Part of a small language model's weights: 1221M tokens.
Each number is 128 + 24 x the weight over its row's rms, rounded and kept within 0 to 255. Layers, rows and columns count from 0. Numbers have three digits each. The size before them is the row's rms in percent of the matrix's.

# layer 3 MLP gate, 2048x768, rms 0.112, rows 1050-1100, columns 640-767
089:111152107108122174140118130142104090151150148108144133121170111158116168117157167183144136093114121116051147136095112120090153168166132096094135140144123130096170124095089095136131092055128115108122117105131083136127089140130159172143137186108079120125145139081128104127075173139125120115158141155118133115165123181088106181105077096115104149119120110105138156103093120098088119127127
096:152132105118135112136077144117075101142150188104108156142127080100113134120113175154134111106149139118122131110159155128091147139098141141182110112141129086112119154132128153120106113126147134126092132137076113176132177139169170101147150081138149106155126091138125131134137104067178117114120119128086120167141156115155099173136137121127091131102096112130119156133179157098098113099110
103:088161152125122141053155096147125163116129126128093106144136119173129083073109117118110122159099115098112129141167126114086115142130152138115118122079133140123123131142131106094156120135141104106171121145139125102141138104104138142151123149115111168157148133107125117095116149141146115123105131128136117101122089119168131116095120105203119080108100192162107113147150140109145098109140
102:184100155117136120125135144123134120105113158140125147100159129123129096150134099114111115097121116125162119131142154108075116137109116101177143118136092080164116146138165117145112126120181123113103160108119166141101137133107140149124108114143139132159120120148139141163104141111181111090134090124108111104117131100109160149126136157130129120148141113123133187156125108104089110108128
096:165121115077122112098099082162134158105142111162177119193186121148109088124116114150136145102127123141116138147160175120150122143125141164143096144162147094157097135126135147127142097134143109118122120148146099104116137128119128182091131092169146171120134118117110110140117160131144131109141125147138104138142109152109175127124148130127123142138148147110117113114177111145082164125106
101:109151146099173089131122144164115170117071112115100155136150128150102168123144086109135111123135139124124137137132152116142148173102078135135128157121088077107139140181147129121130165138132118124163146117137151084125130126125114154128122129126167138139127101164142125108146149119147133131154155110087120133156105149082148129157140128116138124141156140117117139131098120117110157130109
106:134134071113179128073124111112129102150090181104151166132131090099173141112098131139115151157109085113140112141181141123111135130116097131122147117144122138119142118115139102137133154135122125113134132137145137108152079129145133143105173088081121086123096108124178146115122152111115096141136144106115138104158159135126090123144125118130151144139152140145117127107079124122123117128129
107:117140110148145109134081120131160098154156167112115137155144134160077125171085134118138169122119144128117124108124163162101135115083140121097141164137146145147087155072155120159132155107120137116181139145152138137133111113103090144105151077147130155154127122154154131108077115139147130118133176126166103139110092136162143118129146118108129128148148128102178146128091093150137130117140
097:154162148099123141149128124117101114143138145098116110187145105176118122138095121125130137130150124135146113140130114109148119085140099132129133146111115156121132178122154160107071128142126154109141101155126117180131126140097103133121103157117109119095178126094098104084123118091119122116137147082142131118140122120086094126064132149111104171103100147123153131148080118114133081125095
108:115169124128126152152152150160149143135112160132112143153106114133143143116133148099100177161113109142157092157129111103146102138133081130151133088142127157143107126173110147134164077112101136131139118144101145113192095148118198102117127163093116116129150094158132161160145140089105125094115102111159156138112111144150136142109134120112092165124157127089146121121117140138195147196091
091:157115116119113144127174154129127126207178114155183104106150086126130124156115134124127156114161175104123107109141164118148131097119106133113134149102164117104112102139156137148139133110131113146121153136141156106101120128176148118146142150116182136073140132112167063140117138132144143158075137168093101090091151172126162134147143136174138144138085085139155108128163094092135114138134
089:145130116111101157109133129126155146134143136132088109162134090150139099114130128128085178092131150114133150094132123106131125135135184161117120101105157080106113136150134155132106116152126122099158143055123116102172124121162137153133147134110118111109129146109105085154080154140137117115114162094114137173114107127142141122115142121140103156133157132139146120107134075116114125131138
103:138147133129137120142126146143152149127131116145107142117140102155142114141127131117128143179120085136083127135096109125122140171055126088119157137134136113118106120137155133179106122125146140137094074112116176118137141141113184083082119117127141105092155122124131168143149114119139119118119120109095084145137121112120141155171125081114098104125131124156127120184102149134124123133104
094:111124119143092140092111099170110124093133126168140174134112133156119101149101117118154177140158092111150169092139159173128099089129127135104136112094147104087128157152148087126130139146094111133098122100101140118110173140146124121127131137133114122100138092120155116115139142137124111095108153128145120109130102147103139110141136091116109105109145091112189129119100139134097159109098
090:157136113101172149153121087189157167109112085122123115132128129133141114099139113123126153138148130114153108134156165121133113145145163129129094134112101076149124172163139124146095150168138128106131142145096133112123149180121115161149133119141189085195108163136138108105174158144134177136136159134095119172129049143136142134121126110108176102119136119107140113124113125107154122133132
097:111107108126164124107159111127142138153179159148162159121118135090139135149141107141129163119097103118163127082163124111149089124123112096142090165119124115092098109116146125150135148100105101140137122196134156146125058140097139167097127124111143145136130124096114140137110143172112129149175125108146141124143158125166086136140106151113121087120142146129108165136159129191116135121148
094:124134096117118141159108107111075136129077128113178117137162081147144127099179111095136159112108145072134137149103145153138109153100149141134140106133096144153137122081179111129105160122130150119117139153118114116143140111139128164092129082123127134075159121093101100139137074100131160153116096120129123098166128121151149107138143143137105123116101146105116175166185093145092121160144
091:126153118118108161123147137106114095110129137131134106122126135102165118102148121153143149177129122137134187138137144119122090103118153107138122125126157121116103136094147100120148193178126129164126134120132107077153118149092148136129136100110146164141130126138129144165119134159105170117122156150108149145131085158137130165120075118161141121136119184124108150087097150108163151133136
104:114109120156132112155181147149125098134132159105140124133131104132168122107112145138085108104076158153080147137145144138163147087102100134110134087162120148150140133130118115142151122089104148106148165135140155120143099087113132091150135137152132115143103106135105138126137152100130139132103174135132096117130131135065103123178147149105105109105106141154124143154148133104120138113104
073:129120107122135123148131144110124143181146167141131134066149124099115121116103107150106100187131107142115128152107131111124133131110118140102093136140071101078129113157157135141192104115092111154107122116159155105162080118139113078118100136147141092118190143097126158117142115147135124137109119137130172140150131102144104123139178129102156127155116095104104144126128096106149118124129
103:125077160118102108148163114119143110108122119124161145144104152117141163090142162151115070117113094106152152186144115140133103114141082181132149128102118123104093135144095107150126111161130122169117129154131114137123127143135117138172118166098102128139154112129135120138096116129131125118119131124117122148169132089131114153136120114144137136109121113095112138149141122139170088111149
095:134143143117153124136128108130143130080132147112131086139151182127133125149178096140087100086088118143124082099134142127111157147147144132145106095149125137144128139064131109109111144115117117122120139138131109086103147120140131148140157128158138173132143122122103125133155151097110097181130131104130106142132150132142112101055128107087148113138148134107149140119105101158128112136163
102:114163116159131145098106206162131148117120128129157115088150163115142074088129122143143150179143181125156134101105142111149099153115150140156151138100125122100157128152106129187099159124143124120105164169112161161097162123154150160178158107132134165137125123171153096183089123086155114094143161114121130169121165109071065145151158104137080112131127129095157126106101119094106155096134
095:160130136100123127127129187124099161106150140115127097124123132102141114098122122138122103109143147128128154127097141128118144166097136139164086128164104079131162122169090106095109141108094118132138100102174137142062133154151126141153185106152120109132122126097124080114123118101171093151157147147100175133164133113148137108140125134142121142135102143148136120123207129109115137146171
098:143140133145103126098104157145117130156167158105143117191102150113100087161155100092156147138123122128116192139157171131165128187139165133124173130156125156142109119125154083164140152069123126143146123128153122099116146146168086134141154135120134150151133132133125144125116137151090139104158188108139127067134143158062129123120147151130122132151133084165158156186125127134133051108105
103:142055126121109100121138158165080124125091133128129116123141056162080103132143116090186124175132160137136113126155123103110159135133154082137119116118094077148111089120159094132151129109184147105144136130129121109188106140087149150130100114119160136113111109111095183087161133145159123111074116150131085112131136086089129135133096119125103109100141122122131144155124106116159139148134
106:166146132145133115113167145101071147099111082125156160112095104111118161111080128122154108149141141174165126122134129115138159141127117056122120094190099186162091134137107092134086162114152159114137164094141136114144111108141131151118117121138128164157137136156158162150140102098173097131092116108148125143138157147142132125098127128142150146112186100136120085135105094169120101112153
094:120090110134130132126172165123136163121130117124119134141109092172118131079114146122120153160103125104159114103138161164107142124100137105103112159114133150149132163136161135110153098144171123159173145143144138120131132148105168171103114132095110125147144144146140134186093129132155121131099135098141130123125132120104140087127214084135141130113143122102171098136098103079153084164141
114:104130129113124097144148169138161108133147146100083131132128159110117162126084082155176112111131109169151131121086104107131122160130130080138109125112092125122139109110089111098106130132176161132123148104122067113163142151192153111152133164143140111122147141130099114104110164084143109149168141108130094144115122122095147117157110126133115116108158145101151129109109104148137122154148
103:121144127126160132175131105122144115144128146124110157136142137133143114122158136131140135154124131096103107130110076115170155138124161141144159105138112127105164093154123146131089121156169140102154165151110165141150177109122127128117060141141148100081143140096114167154110152151125090108149091104150111127066170149108111170151116133163091124098106084094143084131148126143143131144105
086:111145104115119136117182156109180105184099163127079117203149087095122141118155121128114089131135117093131126106115144090109162149133129132105102181127114126142136154149144109136153112143125111130096124122117171101114146141163124134124066109108134141110131116159116119099103142124110139176147120138183143162089122078139132165136188096105160134140146142124189125138098094154107120120150
101:141121140095151161137129141114142123135152126125120111133168135128141129094098126122089162173129171123107131139174134112127158185102167133089116161114113102118104114101126117060128119118130112088131120147153063118136140085127166162104096152143087129153162088079146138082148138108110138097104110128126113135126093106153111111124118133148128136128120175119099172126127134162143120169142
099:129142143111138087164160121108134129149132125138127113089129149145146082083106102127098107119116083140138172157146118117125115173113113148104092121148117149148129106167126155124134109116106129155153097167142151121142156129159153117133115139136115115127124106130141152123111133135120118135141091176122150131123138145099113154171124081110084121108066197121121132163093124098128099143113
101:110116160121153134125151116125120159084126135169175149141124164131105103093113146123151175140164172134140157158139128109127172169130118142160107114080083142135145130130091112153098100121123162150148107097109173084163116116143156116150114165165102141129122144134137116109116171093111092115119155169132108133158114132153162115129146151100101131109099136154132110099136120140111149129105
089:109050106148117155133132144126103113152134121112085128149094070120148087129142120144119130127108133124123136115171109090096123138110123144150134127146146134073147101125103150135162118111127181120177163122158133098102146134158147145101130157126162107114092136140101119103057094086142132106101151151122120140153162150103161106142127118144137162111125124109126150136151097091147077123113
098:128137146154138125053145101152122174116102126148125122130082109132110093150141114147118135115105128145094132119110133105122112156124185131112121106103142118123127065127132099168178155124153130120118137164104169134137156134168126131168126144141110127129129113119174108095105123162116138127122119098129163131124119157101114134178142118120082110135121104077121089140158130128139134105105
104:109108103126144130172169140103148170104123154123145131108087154136128139087087105159105094174130129123130101123137115135132156118115153104143140133121103101162120106117111104106120175126125108124144147139119093139106090171160185102071120123115173153121157155125096110124118083133126112139161136154129154143135133124123114134119147133122150124128132117099150082125093100133145132108165
109:097092181124132128150118135114120135112130089111124118129143166137136157115145127163099101108126116118116164157103146152128119141125160104105081180141107071148108166155167138140147126134102121144121148136145122164135152166116172132137127144168136136126107110155098097063167117097130133178158121116150109088097121146148098116163121098135118175100175092117140131144118150133169173147123
095:143151093144101093148109107162126146139103147166127143113133155174143133116116114102141168163113098163125148087135060122148154143092144110094129129188127164108155116159142169110081128086102130158089158146107132121149090091129134122089082105093157135144150134123124173146128102148119122123142150178083168136098110143091113128115132114132138097119118134136142131143119121126108105137128
100:106099105133114086118120140094113157141144105124127135119165189110176096149144102151104093113153105145151106132144134118086124120102135173157095148123132083167137142081082111133072143113138138145135136124133170078138169114165117114134146128119122165115086150079135167104114106149132105127074088099128152146099105122180131150112157128164115140173146128112121150176152138184077133102131
097:161120140150063146151098063166178122141159137149186162124161141101110121136137110122098108138134141105131110160106132135133111107120123104115160128163114121156116126158105119143130119174127153116161110095111116132129135148162114149199124123118140135072101120170157168116114081122157116106129150150109117148113099147121106114155109162139153125133114120140154097139123169106163185159099
102:141193116150119137153079113145101102108136113137153152155116139095116119120157088140114136117118159096137182128178133144100139124159153159126097163129114114122143142131113142105118174147166096143152135086133132162124150091136149172100078109182091083088132106166108137150111165141153100067086138100147144100097071132133094183142135155129125126110127123159111130134124104121105104161104
092:083123120106069096131139112135111099118141092141156134075086159125095098107129126146148109155192109112146120151118105147125152114178123139105132145182139113141133092137158149122118105135140155158076087126141133126160126154113137175142128092159139119135167158134105150135126128092154142100105150110143155133128111120118135106176146099113136128122122163084145133148161149088128125172122
102:157146072131104171113139091156137135095132149133150105143143141158123103109112137140157159123170136145099064144150147122107095158151160144109125133111114126116147154113123129142100150136090161145132126115085126129131155171120112131174119104135137113132154097096084165151153114137111073113113132111132137167134098147118131125107178154103110137126124096144104117116145141140110177158180
094:114116138128142124148131140102110157134142111081117135200118132150135108081172164184122165123120135124139128146129127137178096107134149130148102122086130133120137128172143173159135146106115162101143152139148117133143112147103141090090143114125086145146099128118118178104126102084112082143117126116111123147146092133113144176134114122135104144132132132110132148148131120124111144165139
097:145121145164170157083117187115154132116119129138114105101065120154090122112128151123171148105107124117107076123130152113139150149139117132134179121136141119142131125144131112158120116111133117129110125151188149152188142117146148136155168128136115126097114097146131185128109145176149155088102155154138114157076128159107127089140119140083124109101104096159156152151125134153146112125131
095:119138134090108136103074151141158094081132156143103144110150142122129145097104140114137097109122138120091123110083104116136155154140115165136173139101095135120114119136141150098132133134121116105132101119129101148133133142096127159116143099118157076131182137127128100167120133143124075147102164153110126110111080134167148108105111149107102136134118086132165113176108124164118139128077
101:093131133147167107085157104161114107129082080091138139093172089104136152156120137121161161141115108114088119137134121126149130140121150129113134109112141112133152167126138151117132076176119145138115104136129178104180104109100165118183080150130144129118149077078147110104155110137160152131137165133141139146125121160104167174140144175147127135128160102167141140175120126116138142092162
101:138120141131114171129156141157130136166159135106162076088127148127095171129137096152117101114145119187118074103093137145138091041086107134127131170128125090130134135109137143117130133150117140176087159148132190114112108142114107135097091139136133091141124154129111103186118176130133128089140138069117161132111123111103117119145145147097116150150096130141122165141110135153134144110115
107:107152160108119166152096123152107110141118118135105114107139133113091162103104130157109126152160157109166123148098158093118169105092106102173140133131121108121120147136177145139146154120097108088131139137124120178161115130137128124138140136154118146148061133146099123141119110105174157097135126153103116109159122093099123134117164095149107094126114109112170083109103115120090147134139
097:155096128136152131153111144180158139156144131169145150101139149141152147103104079115159158138113196075157127090109077149106148135105151083148119136108088108163140119135091138135113169058148096134103141122132110178101124135148117126134108162121156133085104129149178098117124149126170072135153152144111163122150116121105140117139133150173098122124085116169112100143099113136145138117133